Part of a small language model's weights.
Size: 11 layers, MLP 2304 tanh GELU, vocabulary 32000, 62.9M parameters.
Architecture: biases, tied embeddings, normalized queries and keys, capped logits.
Training: a variant of Adam for these matrices, 796M tokens.
Each number is 128 + 32 x the weight over the matrix's rms, rounded and kept within 0 to 255. Layers, rows and columns count from 0.

# layer 3 attention output (transposed), 576x576, rms 0.0251, rows 142-150, columns 384-575
[[178 124 176 107 184 148 138 150 105 127 140  75 117  93 127 141 119  88 188 105  87 110 142 177  59 117 140 165  85  94 134 173 110  96 135 129 112 111 150 136 146 142  98 129 148 127 133 149 147 182  63 138 169 110 141  84 102 163  98  83  95 112  72  80 172 134 178 194  65  79  69  70 142 114 164 182 150 109 175 151 125  79 141  74  90  69  85 102 102 200 142  90  80 140 176 178  98 162 131 116 127  99  98 198 118  76  82 114 147 181 100 176 115 173 131  66 128 120  43 136  88 107  90  90 129 131 163  55 106  71 112 224  82 119 158 205 109 117 137 174 153 150 134 185 121 166  77 129  98 104 136 168 148 193 151 162 103 123 171 121 145 157 180  72 110  92 108 126 157 164 108 117 133  99 131  99  97 155 109 129 146 150 116 131 171 152 125 141  98  91 115 116]
 [ 42 127 142 133 103  91 156 152 125 138  80 116 147  86 135 108 137 141 185 200  59 178 168 106 142 111 117 115 132  84  66 171 166 102  65 115 163 123 112 150 165 166 124 152 127  88 127  84 179 122 111 108  44 169 123 172 111 115 121  72 137 126 155 102 144 111 148 136  60 151 201  92  86 164 152 117  81 121  80  88  68 139 106 118 126 125  63  70 112 129 111 177 205 104 140  92 181 220 112 127 186 117 154 117 126 114 163 165 112 166 119  67 119 108 125 168 106 163 151 167 112 126 110 226 122 155 139 110 151 126 136 108 145 133 118 110 137 154 180 112 115 162 142  88 158 136 185 117 185 185  81 117 144 140 144 134 178 107 130 115  77 138 159 125 142 150  77 111  98 144 122 163 187 138 201 171 102 102 146 147 195 106  99 177 146 102  89 129 113 171  88 105]
 [124 162 181  91 152  97 160 102  97  92  83 142 182 145 161 109 126  91  98 163  50  96 103 157  84 144  87 140  66 113 102 146  71 159  71 148 159 113 131  85 126 188 186  81  88 115 151 120 110  94 157  89 110 236 104 110  83 186 191 130 140 164 120 150 127 114 131 168 130 152  75  76  44  59  64 148 109 101  98 101 126 102  82 104 129 133 119  92 187 124 149 127 128  64 169  83  98 152 109  98 102 151 110 155 140 105 190 102 148 140 127  76  99 162  73 143 105 153 123 120  85 150 157 151 142 182 131 129 201 109 163 123 200 132 180 136  92 143 200  83 121 137 161 134 144  94 105 132 139 158 148 147 134 167 108 170 131 105 151 122  69 129 134 146 161 110 135  98  77 138 101 141 136 120 144 145 165 188 133 147  83 105 112 114 189 173 150  80  99 187 184 136]
 [127  62  60 111  72 122 118 151 121 110 103 117 113 131 139 151 108  89  88 113 169 110 119 103  81 154 139 152 173 172 205 140  94 158 122 141 153 101 144 112 168  62 101 147 156 169 138 110 147 170 135 155 182 111  92 200 208 161  68 109 170  93 146 149 132 106 167 144 103 115 163 113 139  74 164 171 146 133  96 125 134 178 121 110  82 119 133 180 132 114 108 131 131  90 111 103 105 136  93 195 122  54 105 105 167  96  83 134 107 188 194  90  73 138 101 192 129 141 158 135 100 158 154  94 176 181 108  60 109 122 147 132  89 126 100 140 112 226 184  62 188 110  95 163 147  76 150 184 115 118 104  92 141 108 134  88 106  59 129 127 137 171 119 125  71  76 129  97 167 121  99 179 156 183 164 149  68  59 180 111 135 113  65 127 151  85 127  61 154 162  82 114]
 [ 94 184  96 125  93  63 126 117  77 131 121  98 141 160 170 164 157 101 166 152  74 147  79 162  69 158 137 113 200 145 144 107  87 133  59  69 123 176  80 149 119 111 106  82 162 101 106 174 178  98 110 139  77 124 119  93 100  78 166 131 179 109 125 108 116 118 108 139 116 154 121 120 175  91 164 124 131 150 151 142 125 153 147 106 135 131 114 164 150 169  43 181 164  82 177 112 129 146 129 128 137 122 146  99 122 139 133 128 118 122 103 124 162 102 134 128 163 120 118 155 144  86 125 180 119 120 185 128 154 150 106  57 128 116 146  86 138 132 128 101 116 158 157 111 127 132 103 152 174 135 141 124 165 136 158 148 133 107 145 155  71 131 102 170  61 166 176  50 188 139 117 144 129  96  76 168 139 152 170  92 113 104  73 113 106 115 191  55  91 100 143 170]
 [152  99 164 118 197  78  68 143 188 106 159  67 116 166 133 160 139 139 168 159  77 136 186  84 128 142 114 118 187 117  86 127 119 131 128 132 114 164 193 171 142  75 143  90 111 134 129 138 124 133 132 123 144 113  89 114 122 139 108 112  83  54 104 137 101 130  91 148 125 142 159 125 189  98 145 157 105 114 124 106 140  84 113 144 135 209 158 161 128 170  77 114  96  95  64 137 186  47 144 119 146  92 122 115 106 190  40 124 182 222 111 166 119 166  87 115 129  81 130 143  86 158 129 131 164 109 149 118 148 139 107  99 141 110 156  96 112 138 153 188 154 157 125 127 121 158 124 131 114 115 122 156 126 115  90 118 109  92 134 134 120 129 148 150  92  67 147 142 110 130 129 129 130 138  70 141 126 139 115  72 173 148 144 118 137 184 126 122 136  67  95 121]
 [ 94 109 121 114 108 125 181 100 157 171 111 138 115  97 118 142  99 127 179 154 146 166 162 151 179  83 110 143  97 162  88 124 120 128 141 139 144 106  77 129 148 120 114 153 179  98 173 117 144 127 139 165  96 135 101 165 126 125 108 138 108 171 101 109  94  88 122 126 154 118 175  81 123 124 107 145  86 127 112  99 102  71 151 144 162  91 149 127 147 142 118 150 124 123 144 109 148 166  54 107 171 147  89 168 117 124 189 174 160 145 164 122  87 157  88 148  60 149 107 139 118 164  89 126 116 143 153 154  87 163 137 126  88 119 213 170 128 122  78 114 117  80 148 116 112 115 140  69 162 127 142 142 194 175 138 158 146 123 184 146 125 151 163  63  61 217 102  98 149  81 132 150 152 124  93 132 111 172 102 101 207 184 185 114 110 133 101  96 136 109  95 136]
 [118 107  84 190 130 126 146 122 125 137 125 123 187 120 146 143 115 207 120 138 105  96 136 113 137  87 126  67 176 124 144 150 102 148 140  94 141  97  93 107  81 140 128 190  92 109 107  85 178 178 112 134 115  98 195 108 145 125 115  90 128  76 181 109 104 166 114 144 148 162  86 110 138 177 110 148 161 178 134  97 131 135  74 121 108 109  72 143 149 137  66  85 100 119 106 142  59 226 142  42 144 184 129 163 125 137 121 155 154 125  78 152 255  82 149 126 174 104 142 114 148 157 116 191 186 159 183 119 132 141 167 133  89 107 117  98 193 172 106 105 104 113 110  92  83 136 135 102  94 125 140  81 131 183 149 189  86 187 119 141 127 145 113 144  48  76 153 161 173 141  99  78 107 134 154 135 139 150 138 124 126 116 120 112 130  95 136 110 190  66  99 136]
 [130 114 114  83 201  70 171 119  91 127 116 110  68 118 106 130 173  97 144 125 154 131  91 148 149 138 187 159  65 140 113 194  51  64 166 111 102  78  95 106 147  44 112 142 103 139 168 163  92 147  82 117 167 106 109 115 169 128 125 109  94 144 219 126 101 130 109 139 135 140 136 170 118 150 157 135 110 148  99 104 159 149 198 135  69 115 179  89 121 155 161  49  94 136 146 129 104 109 195 118 178 143 190 127 134 181  63  92 186 179 138 137 156 129 156  64 140 116  91 159  69 162  83  34 127 127 244 186 129 110  82 132  75  86 129 107 131 144 125 183 104  93 114 118 114 120 141 115 108 115 137 140 125 124  56 121 177 189 154 111 168 178 150  44 122 117 165 152 161 138 196  99 106 155 148 200  60 124 159 133 161  95  82  89 130 118  52 157 184 106 155 106]]
# layer 3 attention value, 576x576, rms 0.0259, rows 143-150, columns 384-575
[[165 158 117 121 111 149 113 107 109 133  97 144 122 129 134  75 150 186 101 139  97  99 104  71 121 204 163 144 156 110 193 124  93 147 157 147  10 132 133 163 138 140  65 117 165 113 136 115 142 159 142 163 194 135  97  63 150 206 115  80 182  84  93 121 107 157 104 149 140  79 114 134 168 191 146 127 172 158 135  86 160 106 142 140 116 151 122 151 156 112  96 141  85 129 113 134 139  88 129 101 182 100 157 140 135 120 123 123 169 136 166 192  96 126 127  85 112  91  95  42 107 123 130 128 144 155 138 144 215 121  93 169  89 117 142  54 144 128 125 100 147 128 151 139 128 108 104 139 172 150 129 158 108 110 131  95  90 147 148 105 131  82 150  90  97 105 141 101 143 159 121 140 136  66  34 158 141 113  96 103  69 120 138 156  84  99  81 116 137 111 165 120]
 [100 106 138 123 139 146  42 121 126 161 119  88 121 102 135 106 130 140 138 127  90 164 119 137 130 148 156 116 169 160 123 107 171  82  87 122   0 149 106 136 135 156 108 183  88 141 151 119 104 124 187 168 171  28 105 137 113 135 183 124 116  98  99  87 179 147  96 116  89  53  97 162 151 136 132 150 166  89 147 135  84 143 136 148 123 125 145 117 134 160  93 132 146 125 126  62 201  98 170 113 205 161 125 116  95 129 106 139  86 112 118 173  64 167 159 214  67  97 140  90 117  94  96  87 141 119 158 102 133 142 112 131 180  70 111  89 149 112  86 118 113 145 109 148 172 177  60 148 108 125 147  67 108 169 116 146 103 148 132 148 130 164  86 149 108 118 145 119 110 147 109 135 142 194 150 144 132 118 140 140  77 135 116 108  70 105  98 116 113  80 138 135]
 [121 105 139 198 135 129 155 153 156 129 125 119 115 136 120 154 160 165 114 101 144 126 186  92 150 195 151 101 116 116  76  64  76 161 100 118  83  92 105 143 107 163 127  78 130 127 142 140 128  78  51 132 154 172 162 132 143 113 129  85 150 178 117 121 156 151 108 117  89 179  83 138 145 155 139 112 165 148 120 124 194  84 104  95 178 152 129 158 108 174 110  88 165 179 148 173 105 145 167 139  85 154 123 160 154 159 108 180 170  99  99 132 125 117  42 107 163 124  90 129 141  87 125 126  99 123  71 138 130 138 114 148 147 156 144 125 144 149 109 144 129 148  90 134 142 108 222  94 182 100 188 124 150 139  84 143 197 178  87 112 115  82 145 127 189 113 106 109 129 143 108 160 103 118 165 106 116 149 119  85 108 119 125 128 124  79 185 185 104 150 139 169]
 [115 125 198 111 156 162 161 129 152 197 114  62 167 123  60 165  93 113 117 107 130 116 202  91 125 153 123 110  86 136 102 127 117 150 128 144 163  80  83 155 112 154  90  91 146 173 126 102 106 135 175 132 180 147 134 147 120 105 104 134 139 143 101 114 142 126 132 129 136 149 125 106 121 204 120 131 127  96 183 128 148 145  64 152 125 103 209 114  70 109 128  89 142 161 113 137 152 109 139 166  82 139 119 145 140 146  95 183 160  57 114 175 108 127  73 138 102 139 104 135 116 141 169 166 149 162 120  95 154  97 117 139 114 123  92 172 160 122 132  69 137  76 100  72 144 121 122 150 161 101 121 140 196 163 192 102 116  88  68  97 143 134 156 103 154 130 117  89 122 121 100 120 157 142 101 183 153 127 107 119 101 164 148 124 188 164 166 113 153 164 142 135]
 [149 118 107 161 167 123 115 203  82 175 116 136 114 104 103 103  89 112 159 128 133 123 183 113 119 182 146 171 113 135 148 139 152  80 106 161 134  82 128 133 160 137 131 118 192  84  86  84 153 125 169 155  63 117 169 156 119 109 136 165 107 106 196 155 110 142 127  99  70 127 187 153  82 102 148  87 134  59 188 185 173 191  92 126  77 141 113 189  90  98 130 185 127 104 126  33  86 188 113 114 112  76  88  94  94 155  88  80 133 114 113  21 177 101 222 130 155 229 190 154 160 125 144 112 160 144 144  82  96 149 187 145 134  88 117  80 125  90  64 152 146  62 146 122 186 143  74  33  88 144 103 100 172 177 143 102  81 144 117 111 122 129  99  89 124 136 166 103 104 147  72 146 113 151 102 149 141 102 180 159 171 104 102 144 139 106 155 159 120 159 156 114]
 [204  75 176 127  92 141  69 166 143  78 166 141 155 107 177 119 136  63 126 105 198 115 155 108 108 148 127 140 116 132 159 102  87 110 133 118 100 100 170 145 102 167 125 117 120  88 133  92 124 112 113 136 156 113 163 143 104 159 133 147 154  97  91 175 134 123 111  99  91 121 116 175 110 170 163 127 209 196 111 179 152 141 117 124  98 167 135 168 133  80 125 120 135 127 102 129 171 139 123 196 109 166 163 162 122 102 182 106  51 150 100 141  96 106 191  89 139 151 103  90 116 146 138 137  86 141 117 104 178 104  95 110 100 130  78 121 141 144  81 126 111 139 124 110 158 145 123 129  79  65 112  70 154 133 121 160 179 180 202 134 113 162 123 171 194  67 109 117 105  86 134 115 102  91 109 134 139  98 133 113  72 107  90  99 101 127 176 146 145  84 203 134]
 [107 172 105 110 133  82 155  59 135 133 127  96 125 159 130  97 134  77 132 171  45 151  92  95 113 145 131  96 110 150 104 139 212  51 131 182 161 160 138 166 135 186 198  99 174 159 149 161  97 103 142 128  88 159  70 123 160 144 103 123 131  96  66 189 104 154 106  67  80 163 136 158 125  96 144 117 128 133 100 120 166 111 168 116  93 142 180 146 181 124 147 111  75 139 118 116 106  62  41 186 140 107 135 130  97 114  82 140 119  92 141  97 143 149 118  57 106  88 145 191 111 110 157 167  88 119 143 117 177 109 100 120 114  63  98 164  91 153  88 193 134 135 122 134 178 115 125 121 150 169 203 190 169 114 117  76 109 107 116 101 141 143 156 132  59 125 114 136 140 112 105 185 181 163 159 115  92  71 153  90 202 141 153 114 127 119 174 152 135 164 142  85]
 [ 76  93 161  90 173 133 159 167  85 146 184 162 198  93 140 160 165 106 110 131 148 137 132 179 174  92 112 138 173 149 119  87 196 150 145 125 124 104 123  99 145 162 183  80 117 152  75  96 131 147  87 144  77 147 159 112  72 133 102 120  73 130 109 135 156 106  81 124 107 101 117 109 170 189 133 128 140 100  96  95 176 132 114  88 162 122 119 164  99 161 161 125 103  59 121  77  73 160 176 156 122  96 112 153 122 116 176 133  91 158 182  67 139 139 112 131 111 145 158 143 214 134 161 157 117 105 110 115 176 144 164 116 159 111  78 130  89 124 105 119 122 121 151 105 120 135 102 125 124 140 135 123  55 136 157 159  82  43 124 129 126 141 167 133  94 118 146 154 145 142 109 146 142 142 140 105 167  97 117 114 100 172 176 143  71  80 132 126 129 125 171 121]]